{"num_hidden_layers": 16, "hidden_size": 256, "num_attention_heads": 4, "num_key_value_heads": 1, "head_dim": 64, "intermediate_size": 704, "vocab_size": 2107, "hidden_act": "swiglu", "norm": "layernorm", "norm_place": "pre", "norm_eps": 1e-06, "positions": "rope", "rope_theta": 13800.0, "rope_fraction": 1.0, "qk_norm": false, "attn_scale": 0.125, "bias": "none", "tie_word_embeddings": false, "parallel_block": false, "init": "uniform", "init_std_qkv": 0.0167, "init_std_o": 0.0, "init_std_up": 0.0167, "init_std_down": 0.0, "optimizer": "adamw", "learning_rate": 0.00136, "beta1": 0.9, "beta2": 0.95, "weight_decay": 0.16, "lr_head": 0.00626, "max_grad_norm": 1.0, "warmup_steps": 228, "schedule": "wsd", "decay_fraction": 0.556, "decay_shape": "sqrt", "final_lr_fraction": 0.1, "batch_tokens": 65536, "max_seq_len": 512, "doc_mask": true, "z_loss": 1e-05, "train_tokens": 326400000, "max_steps": 4981, "dataset": "wikipedia_en"}
Each number is 500 + 50 x the weight over its row's rms, rounded and kept within 0 to 999. Layers, rows and columns count from 0. Numbers have three digits each. The size before them is the row's rms in percent of the matrix's.

# layer 11 MLP up, 704x256, rms 0.0544, rows 474-510, columns 0-127
096:457441505525460486507384599446495531475583399541435460499487472495511465475478447453422488506474431594437537520495589499525454490521419489586577505477496605505492512464553531383456573540475522485461562576466469502541486502554539588485482495567488552447558556494445519438552494458454464573466558511544561482494542483501476510528546527536437521461478594504490438542456515521574553509536
096:515432434429581474439537480512481471535541491413521505448514584577389488492369557508462542534572522537470561573426455468572502492472421507500476440495513428473470621527510521516545471529528539507473429538499590565488422509490542583444462504561470525574541482465490461494466535498490478495576450429462510487515427552433434513505489482527504549454570443514428517531491539423509595524486
104:489518540446521445498494435437489455490448492488447579526540521560503513480547542553454383531565544502536435460490444573579509575503387466591487541527420436543422544522469498443435512501493522439510511537574595555488496513519410488485520492480579554512482494433467535482584495484450545422519464584522450595599530526489600571402493379419467586531491511563463427452622478419541511477528
098:583553567431379476589568516545430448502519461445471497508455516564559444503523417560543524485465564550535502480549463556461547515523544492515538496378471470467464473487560491525443503578463502474504494510536584470516479511581560426425491513496581497404549479411405465491482410489526472465554459437463534396437457552528497456437551517518501496452567505487559624518479462485491443527474
097:483553510499473515496388552368521422486469481449460438512471482498551417509437516404592534480501527499422505396487508446524418473439542498472566509526497484459480471552559445513472527450500582582483516506533507544466471492477426561508491453629468529546567491458461428523419510484509518534472541506528513515505470444429563540514543512468425506593532437547493512425456591541511532390468
098:534473484556461501614512546614478451486416524528497569583489500516470396477486514569491469624485454474465485541499451544443458486516450483440459499614557465531493460545419510501455515458505510567550441448499508464507546499491463489419514476540530495504481438500451508407530488447523441406499550538426515424525484538548479537446378521452596474439453508485466565490554526629529592547558
101:596489512543516529546450499397548528589450454473506565495508454450591468472509575592458535541488514457468499461440463545536513550504585495544493560497426581487550424446529455423485525478539475470522486495444469514497447504460531505498554495529579508484458529505477492589496408522441592520509567625489541553479523460539475472573445464523516533387633543532537485543432537393522538477488
093:477475448491488474475460464515465500424607567497536545543480371554526375417529505567466512551558565451509527532483577517507535512497470474502454479540384504428501543482493515535533524505586465440497502490562518472488455510503469465497482572443494519443553404534520503480613441543469563441476558553495486597492487404467543474482498503479517562441543410538452495584449447558472472500631
100:495525482491489480554486418476476448554484588368566447512470595505397450508511516575553456476573499490513464493490472444633470485503467566539576401470448435611503586485472530536518502511448482464448477457416533521474496498461489507434448472518530524535523534430465510503500529476491486484506531521504392502577535578519595460579429617530400493440491593507495521431456496540470560478435
099:512520465531579527482545550485452485527507518583519584647462469511589482464412533343493470553517483525501466499420552470351486507501560590421571570573392517506495453481581541422553427480492607564477552457439452471519546485532520541458570446515481490569569472570534503528448494452474569384500463497514585482474479479479514531482434492441513506526525610498459464526541550487531530537484
097:414480555520473468435448521441617499608571443437623489534545508506428505456498528484416535514515581624474482541444470471458478442488501457463524507620437543531481504479500509463513465450498475438569467563382521455422456512491548492397521541526531618425530583484545558488467430397456506481464569465457516413473433423540579532549455519501504543541494531574566577439517434415475524469422
097:465479510429444527507504543435515368483558505459482445509518402436609428578422556507583443425499473490505536534543528518572572537505482552554495543521480467461545481486527483492492452491544467602552550493546458508565499566439501467526496571553497473445463512469514547497486496532499512525451513436468509541445477511557487509432503493446492511523430459557517607454585494384429531483508
097:470425429398520462475560581557519458578449579527405570504463581486578446489557532455524444408489498440518547504531498575448527508513481480434471507482473515430638406516434468580608388466601465432562456501447467500559432439499427476479494519469499481509470556452510613519486526527468527405570547477543406468547566439478465539462500538519519536482516528571539482483465371489464481474535
102:486460588379528517505388441478416559506440457475544481490503533458536575520405532505438518563501536526489474549470493452475488446483485463448520475538481531484462512599424453474531587477565557544552470476526560463501452474515442543395498518600495654607433457495533421499502570485515520579531471528549503463538502574491484450493521536458454512497468412505470516595523515506469425530503
099:523411454557586518509453529494485411486438546614425539486501584495548499616467430542469491530414540505512549410479522521492532518491484439531527638482452494521434486637555495595454510428536468462453470506545570464563515516588378514449534541478479587522472486514515521471474482421496479506468524568445582470513501560521586510479554550506490521482532580505442507540497488572492425552562
105:459460590574541495502504448588539499517568594559549455513558498475434503465577470525481403467616548488560527476473507511484538458525498479441570559538552514575532496596462489544555551527512456444509440509496546505508568529512506415430470586457511373451428497571494456484474474580493561492419440516531492415445514456504524467525447546438483510471579489446443533555515431554528492479567
101:463459570503457489505504482423494561491544516496503492560522461561467544613480526485425527463569460503585516587529404500563410492491417467537564595468530456473529514494520408531465468439538529503517495441393583556553505490575540471444516511320485484572499488470349549539527535505487463478517532553486524503609438421472519547464427516466492393494483521547506457532571495529481528577487
103:465495621458505581480436464502522480486426498488481543542509518496432502457498505384463528633545546472524428453468413572503535484519507506411327421462503520495466554445500506542518465450599591521538394458570501440570565498420521539495541556497515597483581507555438532511486465569518430472508469504471395458545422502508459508454496503424465568424489571552516415551510465470562448474440
099:392459511463445512584493543482509525535482511480449516576429504431488528496524464426502458448570489528525503457535643461511508522487517540463495479514399537510550486545383555500602541450473476462482476556459573549474453502569401554525502512499473588506579461387476486504596466558469507471433474520451499412489487465497545508522455467499516482369600480576567541440544477536455536459577
096:453514515481553580518509521562488468425496534467378524498504510567495446492518526496549494444523433487540537566464411535510468520509537439515530483448445442531409481488487413418421452507579536498473570451441524495487519463568488506513549516420498508498565549509507518440527500550526506519469450458454536492453539527537590490480452608513534545409479347430467555601427576510363435512524
098:437521469522438493529429526356517502504453528502593408617443582530404448538524450557525447520545472519510459493450459468580551482476465467482502575478500618468551504580433519574500484510499548528462467504571491510513536491476493473514536470521534496475518561539599533544457527372523478451481486444487479461545493495491489515464426497490439596470526436536505547522412384523500452504441
096:564543539563477431510525556515512487457498494588427553564466460457539548528500544504440371505453490455491387448522450473466473477520466563444502568410562454543595453492490530551495617429443526431556534556471511490461542528577482539486574515481539518416510387448450553545525587587525509454519482542435463418526518546503447410484519456494494592493540455492492543542549532513536458485467
096:492494512549494477580407516520516425464460503533556548507434440532571508440531460510584542454546588383514503494589489477479432529476455486540430599472489541516481542554487455395646514428440436617495441488488435509436510493496463510432553511601534450530474471494446520513476527435465557507439426447507490510475531466447476486451582508590502519537552534493414492551462500509460351457557
099:489535473466533527426470455509375459521520519479488428504476485560581524435491441620528535535457552478490517574479445423531541512494478535501497464449532513606400508482480518487495560505602514492511491524552482519494484485525475525564500542577410494462506502446505556442505533506496449638472459486421501515460563436594576433465552551442464484368539469455475592468490569517426513534502
103:521513525471394458512477493452441582472441540596581549534461511558520502425442501508592465525448417572559502513507562503525474562518461444525550434483535532445455499519535543548488469469500556496485543488526499527445534482522538498489563511484477555497518596511439595448514527439558453425454576525498627495537541506542534521475548501534373513492490481517517492488514517520525574546448
098:470493511552458459536392494517557434515440491571463517540610507465380380493503546394459484543467484520485607551579551469420440480552497475512572491571500520474464554534495585504532461451485502440521519538487418575404530487438479559619565487546536624434486490464528552528559472507512378435525531494549505393594448465444520452564536449520463522495516459562453520500550470487499571512461
098:606483562531494465517483481479503504542455464507496545556495457497482476513494564487443573420548534513542440529504529389372474548538509413482493439503423552493510510498563524500531448507432513480531514492365510535487522557394574468407507349553425524505480540394456485412528508431492471495457495504558557452537522481542509533579588556505571542618477496440446527542539607545599521505504
097:456532502541512516448501497560469493478587515486488506506476613518483542489464438407489482507527513519539447551532418493489497447514490480479524533381522528511411592570500523470475466525535520519449542490480517460565589513473496527374531519567484485451441429571504490566578456466470518530520575561633423413484521492526487608477559487463577487532433565549502506428598458525550530618469
109:413538481547473471485394487516539450471417463498386515463595401568495460528480462416522522564551520504505478498472489425484429490507515519494436492473574490461502455481568411491543532498476486519478427554486527524541391470446538490474499500517516482526428430523439592540562557465475511526526485543446497490530601509507537502587449554497516479523505528548481502515566534567502468577428
104:565547538508448451545560589565479484489470549488461491517375438541407497469468510509343410593470448529499540459545527405495523486470533451449442568431457473610460524406553464578486566594467464515575542469575465555491452540505564490535502451490565459552463485507566496502566498501509514483503407536559504478491485504524493453486501520629565529501440407460467546473407522446463492470583
102:501522470490622505427456486440463601619511448424554506442439519465430540423458490497444476486523589452479489546528486538478532489497473519539492479523471421528493577462514530403632496427431489519404501512472566542590531490496460435416476497379479625482515556399480505484460556493482528453537523498504439508545550489423498492484576479579546494525485514455472482467588450399529513540415
104:417543506516504480506567516567422523467491587454511582469515503456432488528456525531550525487474472455514476502517468586575490520506559490610493496537562467504476452547442485498447516427416512509382522448501573515482471488523535510491523476456538480471417517447603555468411415432457506483531573447494578611559517371416485447529496441498489522417479525500406547486555525497455510464519
102:510534561450424465502599634593587481438573512505412528523440449545519462519424487470473568484427467562453477462533440524492504457491434498487626473533470474486417415483507497507511460489502471490505508531499429461537545435568610494545490573499493605475472513473496522424473424493486517493590536486495510468511511471483396481447516428466580513459443493503588504448454491525432546614517
102:429431536522504426576503448470504550532416427503424511464514479526452550462514522459421506514559546588450505406603509495477577532465510639540574449569394613534471432512490584545403518567454500530492508461496502542455523486472448545505457511479480565536554515473581526544491489462474491512520515471575500516480501563492452566639469499481420527523620479521523490510448407530475619526457
098:435543577514596434585492534479519518465451466477539583542419451575546539473502412540441491508537524519491533450478510451491519660480556470553475574448483548479495456478514549469498516527473431461395531447495688572415610492535593493434478531548484393518561542495467502475521490528692503530411485457528464570446459524556534493413466556555355514510428531440418470484507558440487495542529
095:466507491503579583510568533467315500502575420584471568516530468504473522489577421528584481475477470534477459545598510439514518523492513500521504440450427401390456516501522486631475525485434517570516560533474505496413440469569399514456496515391465532472579537593347501514455584498531502453503492440408582476556468490456527416567557523465620511480528473495525560509438543458489510521486
099:411436517513544471441507420524437557620527462516553393539539444450472504508595563445502540549505419507528566482436483489549495576528505378537538525514500492456533521481503543531413470552501467480521501399516523478449522499457507526473494643474520509550443450500569446595469541526521436476528501526399486596509470605397474461446545393505513521501502570462435510546546514458370556536479
# layer 11 MLP down (transposed), 704x256, rms 0.0519, rows 474-509, columns 0-127
096:549475480441526429520480528490449573494489471444598487488491494462502512498560539391535507500534476543502595516376586516489547515526522451447529478404448520438522493504487515479484457508458527439480469495475443549506434517472446374490515541453453527447445530497523536542559432431435425444504479546567492486469520493523459455537566449461589495430532553505487520600586444549551472521481
099:550537426514640434535553485455432560516410545430597484483573432452573421580454518494518515533465512529463597448444522472482409533481525516482546518507540533470569506513481501575505458504518484439452403540506428524493384532589574440544526522540507468522525530525531487495561480521478508513440505552467468551521440435431501543478493511472524460472528525445560474496554538437570569550494
101:468487553445473569480575441517515483527481478521526531549599476471495544532449482560612461558479499517487423490527501511579497601393515452597503446471504509562470389427511568501468496546503487467496461471463452488478446656491544522523435486536633560498488508388500523467514409608473451517506489452435519569479459456473579432505525508476429594496478475505551448560532459499566469539492
088:479448521552435601517444492495517447549519552486478497536438509489542557551512495511483500565415569455476499500457464554456442533549565408557579503498506481504454460502445551541467522572521566533488472466536667527526532454543504537452491548443503556514494455491487490436457549505690505459436555505454538516430515540434558438429490572530466480511460540533531596470576546535455489498481
099:442406475522515554484506484637500505497502514397590498454528570474522488459481571490620562455417513538582405517446519475445528534524458507461464479450447495518493433537493514467491411565482471494465535431431585529497505496496559480559526546451550505574531389542502477538415494560530447412533460507525438503406604486503515533375477493453528515500447512407523444486485494448558444464453
096:492479427480520467491473537542479496446474522527393567565482447483493456507489384516552464549581617497394495500514411556482504519399463429474406481483558491457407414509561532555404534445500509573532524482499524525527526518454519444487549460514512453452607513515533581528501518545605429429444497526514548388518439543439552441588459564476523449535577455475489589548549408548464514500512
104:418512469559534463500528510544506489474402577530426515484396520455560527520550419546464542434501470478452459468501534509521596510608539442506405466534466500457461512567479488540517556568547465472420487600576563546531540535510453505471537486431426576508453540483364579492474507432535529538567488557554461514447529495609522481520552510399499564543487440494544524441453430533487431491465
094:521472435559525577569454559439478477538465406555526461431565584545513515517513580503520407463438505459484592417482520533533499570499514533467559463470538544546542506541444398508507391562404491530396520558497525460466477410499389565512401543546502481460604501473499516438548495533417493536518488490516454446463532488493472539454503518643458552495540516430499547492511568523407468437537
100:413507411496464382573465472528482508512449527491539385536443492542401507491414522530569477486532621477455492446477585513529543432388431467529459493559497427404452498419405493557479482529485448488508565568438476497480534495465453492508478502581442513520516568439480528570605500433499400552504440451578522597496417499512567507415584481481506545552463556501442500418433500511588549493500
099:473446466497557480507496457453552458428500584445510551493491502394528559510520590473494476467431495498608515588450561439518529461440504473518511465581516453561587564483600524564549590500483493486534520445441507444469437532524513406452477453530491610479516463518484472439580487537308438457498487445618502506544522559497527550559466515486451452522439593582536541412426505561491494524567
098:559484529463475491402472486557473493430566467579424494585518486547621472420511521545556546414558449394538556484497445438477541495426477542492585464452565462516486522451550406538398564422540520609557462437559429557519563508484421456594485429450521434512526483509428463485526598495416515503451509540583526549527556458411507431451530446483480488558436546537502526515458455492543483519395
101:458495551553525547555496602474512433447433368585473437418456490451520618553409437483457412468516440523473529478499472569574483527514460523501508515551499494434484512487501510555463524512474385487413486564580655451405533505562558521544476451489461452559534509434558507598472485516638530467623518502473489454469514422531447574470501507527554577502450549552507494486553507413552513569489
096:458474592502514460583564554570482508498500378510503645439486474520506472512489420500542468587554521527410516566496506420501493536474543539545484438555488512473472438514419478545370497543505454511435511474517557513429511442422522514505592551480476569493503485555499504477540498547622561519539444523536437465519494506493535465462429410570582470414448513506395534490566520487458640572576
103:507527406631493562510474523567485540529435479535504464551468500470580474381479499452575510425460469512510489581469440470507591542581534525574559549488526533467478556578493580441486502609447498465544495540544517547486488497549464485443480520563532517484523469461485454460489519470454570573458387558546575506512449511474486579577497530436577513446500531439473491465500556452529589422486
101:386488511433499494608504555478516481472479546464436542550540424538598504463435494479425519567559565575606527513573549494499448524613395484571507463520504528552421498503568482490612436479454509452512508559507496515491457371458505423467517580588582502530440445559581396521511553499456499516521474557522524438482434448519487527606543432460435425510396576551400530477605449441551496500484
106:520512515411434458436494467517499495588470411545458464530444566508498536513477514602408485559462549532478518534441538454501518505488423521417520465597480525415503529511544497475497570518443507448428507489518548499610438454546548496506535510508425519612473435533579504468489515544427509504500532555541499550605479511491466583564510461466474540553445450466405488556447408553506519546537
099:500500521552514484522524469504559549496505509558479503408491543484621516468520435495506419525390473453465470483506517564510497493598529540441496544452461444511635536536389546535539599472559550410550504550483496497506453499535432583481439557522549527520443403535435503428497508515591481373551465587470370513461563434408521462517495516488434554421431487596449489469546474481590491546482
088:477501578452450469536490517561460515473454475469502506448536522543550523506600547449488400483539420532564494553504490469411397434443411471545587549520558526428511564417468475538493511518505528420597379479522399484489522455440533529520487460489497497415443483466477499598549446390241460453507463414483481522594565407506515526542520434623536564426521503544533506486474510526542457505513
100:518522526510500379494546473465486491499471448479465512519442570438551430506529464457497549504526445503491544417432467561381536560424493486391529498563477532547434529563455540537533535566518541550500492421557543448548555538545566527511568523560415557464503535559504528547391533516442422497535496564497489633584604507433500478549444469467470573515478487530468502534498462505417526425501
099:524485527513542593483529500487539464570500455567442484443451445508463503431531613457448560423320565498576492548562462506462473529547524445493422428538495477456345485539552565448484377409468545503419493550566501521425459558608507504474552545469390524493488532552482562513466527546533532429464567485496530510604451550437465483585493578450532558429487490529443479512460545493461403493505
099:481475526443442517476494475558533423486425463562475508539516485444486511500432499491490453523446550502566483533499506473504511546465621428469490567491684530462482513546440496473525426533432409536492533403493537494492513479516507537497539624490455529454525436577581552468551511433498468525392539476478571479500468483553488623397485453506439539527534517448548591557431486447522439528491
100:488511445534505516486553466514510486454491529454459432563500532492543426565455458541377588467420543445519528577525471535497432492504419570541477591459527602530497538514448557563531461505446561566415487574507408466581525535515443454479503507562500507461522521407568526533519487481534552379582464450537512558420551497540418502508544482524423492500470571595370513534504475547527566522575
098:382431499523473439613500475450600523543477563444632424480458568482493505571525529490492516537524491549527554515425471435524459518469567524462489496538396554482534421575432513509571511514535501445525469544559458517556464414531409569431490555471453519490559529447499503596570580458328527504455549519521603512453579572473512421449577538477483474510550532450580484480472566499546500459506
102:498542529483499548456496533482606513583509480524490509488523502512555510532451551439605511416498568417419430510494441427518529475578488484482432467559594549423487480497510582537544504530462504549527510508466539383498458536471549566455428461554491457512617461512578554478565451470638473453438550527465495523504520413435550498470590539501478501471444454487499601433375425509532535453519
097:424438523538485479533472489483529595535553436438478464501540508547477546445443549453571465555528523450513535510503580512448467526468561628526387496475508429524432532480441481557507401550553502575465470546522603484491505595461554526437501462450565517546524405559484504559475437454289550531551426480563549437528498467514462516521541463545504499569545537474449424460562462491499548529446
098:491442560510476498522567467446520500457544465516423356585519502552475530529481526545478541624415526485526559519485546521453400512469505503481444503428503555542488463441502452501435511513427482441504441501547488482449449534501562520634597578479510527457533429459456473461563461455555446536558479454518482482461470454463517548497513530386494465523462562456508488488627496574537447540439
096:505434510528467469511527486523579539518492425439449509533501512555536522456508455415521449539533567448547503492547468509523510513474469504479506367503475535438496477580433435575523479527483534443487452524590518495507551363428538515508428480558617572589525463562459469492460492524441455468549372467517483573499479516560555513599543467571426428497513513544412523542557412515483544442415
096:525505432576563568433490554486450507521495540424504557486478493607498488585495586455469470471503520523530515550512475473480551417516547475541460523389506465456450526516531497540394547460474536561527574490489424491453546488528473517510496581491448574487507447415449515568504514555430451444540456499477493508496638482503623497545476585451423514508510531558462482475464444459468535575517
106:420438504490443486512480510508461401410473553511466554497487492428520540532534549378505456492469483448423510525437489433616479499523485516516458452525546510425547538497557517648541526468535528504518440551579557565379521436445398420525527509437516493541424510519443531449495476430597562460543437526481451477581509454510487550520546506509508499494477478566580544512449483525581489489465
105:495510474542628498563580479532513532455374504470602588467536502451541475486554497487432466659537566440423553579566488442515523501525557467405552450474488400549500436526531482600522540538457581573537456479466451581547560473496554442447428468485482442467587463454540497532488562503499524482458495500556505472515496526519526491529474496484517442594512473492488535497454469513518428366484
106:463477459495527460516541468502626461460458462391481534475474526505553424515543464433432448471509419461590477548524556555607507524500402628367498505507537491466460500530513449439550529533570432466475486526420496557498432420520579484505479504469472496403517420554472468512528405524548538590545496496564517489490489508442484532489487522630515370522491518504461531475566465529469563491537
105:503502527543463545461535514429528580549453477532476454465554479458536516431580589424535471557474533461572544532542451550484443452455481581474489474503588543499508494500461531468503485413500612539504494489566489526449562524528524475471525436542577492473518625481406615517524498492492573561479468515469423480516511544548513458518462534502323523447471551456607491496480450596493513602521
095:477448516475555463487550548545498511452472500520525470480467462480505523531450549497507547528431489569460505513602477449536479486598443498492476458451517509549412422459642575521470509524551537486551449492451390398535435369524540530480478513531482471427497569504555510475491518510276538484540484556478478448492503466453428560524481605573614473484528450559490601492485400506482473539443
098:469396497519515546553500402479519511501494548485566464498488571452443462511456449538565491614547528596568580395551417507581601556423492490527490400507484550568420491451511478553492481392470420569504489470435479560508552462455558450426524467529481531483525511495533562467594547434319562536563449396536451487439468524466597461480525553489457570569535637496587591424496435505469518490495
090:558468515512455459415463525569484482531508566501488432497537532507449497433536553497485461486514499487471520508510498529473544393621424584492505429523513527549550569486561528569477471453527495499589416526559377423551410525493434444512529476521555510525479448536448483523493484471062575548518462519433537421586490465430488507521526425461545533503553500556526490431458504475506461461458
101:455567538548499586468477463391505508664488550526491463446423540491499522450402401446459551495525491469527612374488607553505505543533445576563489491505513596502507446511444493487466547486441539481495480467501526466560459391536560467455440468462549444544467463518471478473461461483563468443603500507559562469429462517399452543475486474464565378488462387439475548419493454417460572525485
# layer 11 MLP gate, 704x256, rms 0.0568, rows 475-510, columns 0-127
097:503528436524573616468437610469513529523476493553469494475533539508466485515544463484518483518536536617619566512490491502519436533513431493438499497528519475584487409533472457486501470458445484508429468455491503488629474502456573501556527528323605589489516453419524540538626620404485532516488545413582454576450468555603467486464479562501534566575508567443489477450473459520524513482492
102:573496477485609441458458539503469515497432481441470589481448426592503515502612478477546564479541446567526620548518567495402463449482501489470468508448461489560425517551402454584458599512546528527541569595569471493509559465507407393541441487492427456569502547583674484546485546554546465529534496524585442483490535504546445471497518527455554485504507435496492487376465523532456514524472
098:481470589426487465552465435523439454506534399437466472525507574524535474460540452496529511498457498503568525437555471565570448484484450480500481554511496496508485465441559504537488413538541535540558496487469563479487478521523487534358432454455534433493561406448448457550484442440560446468472440530570593414488490595529527474422573537386517573419524519603547540605452463524520479511493
102:504454575505582464493483433507530598482546534525519430500596420557447608433518494502503569505570403485524585518550519516536451478474556408507462458470542419508476476417536429446413508496476597520500500551556487504501510488484465543512444425493435501527502539455545497498498576455445484563453567467529572509535556537545543464532548590519509497491501439475505461494461529550421505461575
098:513443535475500530466515429583419512392515565483488486490531480649537547432480547470471432535519546594559553447578475570507545455451512545508472493483424492549487503447555587474536560476473500482437544525536507449581419513627492511500465453465623498494489470558554504531486506533490554571570455503451445528468483511512503372558495570456473468484592423492456402569459455453503505441431
102:392483521488569474587436497465557543562500471440539522415492503530433552489509504511570567548468483438463484570525531506495463525479488490462538438460451444563448536349517489466489415460434538568406482457404521473456470523531519499572587492602525525606562585557541491433434544522489522513452513464531582451504532547522570472486388534654496486560541473435532606464501502591508603448506
092:512442529510535536415532491493529465503488494504540519422455497471495530509414496529493513454484501519472500463515422535438554507472501523467495565440460549464466427494543459457548479484493515536484510566435489506628593496454503473436590501445396509479543571544517601468467508437530480443522486442522533481515487613395401369448414507488620538479513530433512395434508540423515463463460
098:540514497586527470475457443453532482540467541509540503435493564387443444522501533524517502577476328495589498534476508509454433493454572498510580454435455562531495483580416517420500616605446555518493561495452497538582537465460525546446500513491595467543428525469462428495503514484523445516385556516571502388505540568512508544496526540492505458508454483531448425481546585512512475497525
101:469513520464553452654495526511464505391433539504466495605544481460455489499525478537510424475490524456562503545576416454555506577486529417442476504414531440525484509546438522424506476533614464454394528523445566420520542514590557469488518569497408528475506480480454625513457473520495414520411559486507501517472624606489527532568466554582559455458549435371501559541444472494542491554489
095:488537476409508433453567431433583468459491496466580487517508478516481492516445505530481471438456490534465517456499460485526617542494485510592477500488406500528436488526500527490497497436490428480447480486358508441448399495565474457431423504549500536515626532476575576532512359543473432476505527474513526448363544500564474483480478594548547430582545498494493532475564458543468509547620
100:485510532515547510578527534444483561469539480557517489434503507491454479488490426524553541508487442568506434501516468545515476473443429447538510591559499457491521494479456467456437568556558484533443504549526478450526477500569552500377605518472475531552585531473500554535564423616505546470534552495437490369499472383539451410444469544531558436448602494473513495493486536502486403437495
099:555388445465506560485543515448496511476476540485481498508547440510500570491566502498504550426493393454392576487496555456481503459498495477406506532558505480563508462463553513494554529492511557570440503511480523436601471475487555521596452523575465512484427612568530533531529463452473491553405507506510507541468659462530477504491558581512509339534529502449461469452324419558491464491457
098:374438551528478516569514487481507469524564476470407506559627443451514497534485491549575498574533523548435515473609487535486439502510469496466528467470573652419515426512489494586513540470593501512564474472511397518511476499548497529478485468576513428482496495471554436544569476568457440563431457450489514476505586480514465373422577500554443405510524447449553598493499511475548594517494
095:524508494487473545479525505446481478520464425465449476407479551416480410430525544493598498595431471582507518501458398458474465470497575563417542472468523506494610571484502476574390556479500532500513615407522493528477517535518535501458538561509482493436613543384468469461533564487528527475505520526567532604429457517453438453587566402523489544426584387496443477406539471472400476422534
100:459538488531572540468500515425421512351522498486545496529546415530449410480519530482599396528538472604462519561462448462515473404452492429512524495496589484505570514419496514509460484513526498547526484515508448535486515499539487549613559491530517455548502504508496531565501469597530504458521537509520546492473499446420543411556474521508512630522549437461584437374595581470399523592537
104:494528560458487490486511554539470472473504554486524565561575482645555489448524436596587447503471508561563460534440413434471421468524478530443514571508509504450486547452474407575491559453508459573517574514397482541524521504516442489510510492476517473464474552364464510567622563443492550468493487368481555516600503583502561483521565480443457448458522544570545505570475456504490452515489
103:513518439507533485528557460463443469532520564533512527497384547531446475478460501573539514414474606491487558514524521544568586581498529499577505516502471516518483517534433553486475458470423506545504506524452507337501397586603462510451457457493482431489454457487558420459435527434486492447537471387485508582464519522414538472469555568591536380523561449466442426587514459535497537404542
094:450544559584517506454550486551493495496463553431497511574478480488491531540506433547479560467466442493439511438463430516452515438520543472484507505470552533590528514458618509485523481534535533448512532456595479486452476518537531462504481412474602504376410582540420658641505444534487439501494481518539492434436492481514399486428477462541476501503485399421503532593467429639411560530475
094:557437445487473507479540468537485418545500450551503489464512490493542577534527560500479587447401519535488526540496523571542462550491511507479521524492474426537419556528503540552485487545358461563498443576497517487498425534587466540413522519436484557515496469465470472515459491412450542460476548475512498498573427621374406579576502517504539416529530541563471443466446521543564510519486
094:525509464574631441468577459509494576534522461413479447482433496512507612541414475551572437494494514531526525442469574505456498527497498523550536520537529490577391480437549450578452485504583461419540462559567445509468514483456525518572430494530568485562487542422432509486487522575468475492505463429514519573524529410573474405463578439489583572468431421506541499565550524517538638443469
096:517503504444540539546541489432571409456629440544499499515456476605451513511528479512533539535517470549499525610443484434480469492486492499522570501429476503479601406506471504484530508588498514472508516455478535429459421540496434449483484419544497564559542516499514502580446516465523448410486409447568581460441536544445498477566490538487412515508498432489361545586452584455499473526466
096:524436452591481531460420487428576400504518468593519460407455474498466448439490543483482449433418431480532517581461502547523464514507509463460539583570471534448419463552507415445536479538434438487446526641567505530497505512420532493457529560424469363549415530398567580520454576456537492474577528509564470523463500485497474538508514518443495521429477435526500496615539458484502533562510
100:501585397481472570481464629554512469494459479552488474519423524503461486433545584519600592454409483507490488472489524496494414544499509461406480586461496552475478518478491490557503560515448533626454539520468481449494449509476520521495477528491469544459559511409438557453504480481491491505513484455407638493460486519393505559562531557486500427512493528517500536513505477561602502474479
103:433481484470561453515502541543500464494507567448540564527615475531518542510415531507455520519498549514436594469501434548524509466436503486457473446511473385469598535489452507497440510483526527473489471536466467481593560480517428465454521569437471476626504445603554575529547549485423548563450519488566458438555432631481494478531469552503604499464538531482417502475357554629552496529515
098:528457447480530491518488574553469455526549459462427469464478520472506417534509508606510508483578500525510475534480446528485445448384420487536549618443522499443544407459498452515409542530504544457558550470518503421556503512562456501498536513428523476535417527458491508553471411577440502471445466559428491484441459464463531564510546539414636546441531474533435578629548498584516551540498
097:425554515469415534461430500495526393512508459620355591541541509516500558475528559510406467493513515552438448520497562563486460540504514607469529558435489423555486409487421518366495463578516499554440513494540481550535512503545483545631474567444524518522578526485536526481494559574518505540509619453493481468656510544540560460456434530448494523470482587437562406506506505475452387434417
094:445591485457476504507520569478466536475546524519429523497546549477472420473499581518542555491461480556473521415524538538477409498547497464553506524447512426488501482448485470513509513533464478503510412563428442502457485506556476504552508488441426591533443519482434559383487549608471477591480481652605615550526466482495585417589511564380569528433427449522504460594464546553483554456504
107:416502445459571441496603478548403464456465470433476464450388559489495508557589592561518552465450470544529628543496476578536520513478473382514549452495479465426578605516471506588474471460553527462542445605537451492433544499546475429447500456417501511514500501506576431547445437475519512538572485438583450465527623556416389412520479479524570495506463497456570547457496519525508464408480
100:449530455549537472528538401470448507480512435572544540633505452533525440510531461452547450427564467530604494528498532598476514564454466573418567547445412475423473384511508570470579519514509515524460500453483458497564552482521493443520509491449548471437577544465512550521435519581541532473476489510436542557525465474486494501558551490559500515513501484481537549548468534508431554473526
106:529476442485542500553560576459533495515525462502482502569490437561483475442496459549527505468528589518543515503480515471575540510502522420544533448455361464445473500501541475566470425486477467474538449511548553439435455477528529465489601455379432534549578537570433497425563529485412506437501424507464503549492507583450551527503593500514477472475527544514559500463455490498556592532512
105:464426477549527514459530527551489436517551498528483562605473489518476479491566487439559498523516503472508468444481519536482505446415431493432519423480556439444548534559556537550526466558615517487529518472515462480516551507500520493531535393502522417503495518591519495553561507544504415474478476521529458451523554513541454556557448555495499528392511541547521482476438429525522556475404
098:506530497511533516485460521499501453443461471410536464514442553586411499442541567485660502532530465557607549619537537555561437557463471421508590496548536466493533439444516498447432559451425445454446558584491525482534476506541513531523499487546550501472603598425487566501511522537538463519499470535500552498465532561552480564535442538550504527472479548473430499553435497522474532468479
105:517477492476506529508524517537468496384450471522543473531482540542441494460463487565561498520502559550581449605514518509503434520486554384511540519415538546509580466539380393452487593510465496527482537580448477353512532475494475480513519523513478419569558540537464540520552579528525340405506428575516467564591428492479511568533503526542589538491469455494486486465471534550521549439504
117:615490521531478467402477476483507552540528504482554397503496562530443515432481515505474478482530523463548495511524530509518445462606382501532456469480538492589447508512508491489420477528602540484549436526583455505550377602492486397541486448467493499476524462449555435529478441434385545603626536473477528448536454480490424485529449503408478497488535514491548461506446464485543469388414
097:535559542447513477534442443407403439588551466547467410493441577523516497547456474455458544397480508532468526484572537544537489577484473535480453498412526526533507448504423544502536517459497470489407486503512438442532456491502514538472498443466442526459481341556477549562446514514493489486572478571530541455414553587487466469481544477485549395403528436487524535498449489541466519436490
102:563512535507606464492444488503553490518582491588490406501493487528382521561514403527476492576555552557501581535528458521380446524514524409495575472479400520598522532467448455440479622510573504466532552594487416528565375474494593441511539546551445478542558469467481566568497555490496525546521428561543452509393451509570503430475503557441521513531504481576535531513479467499539427484474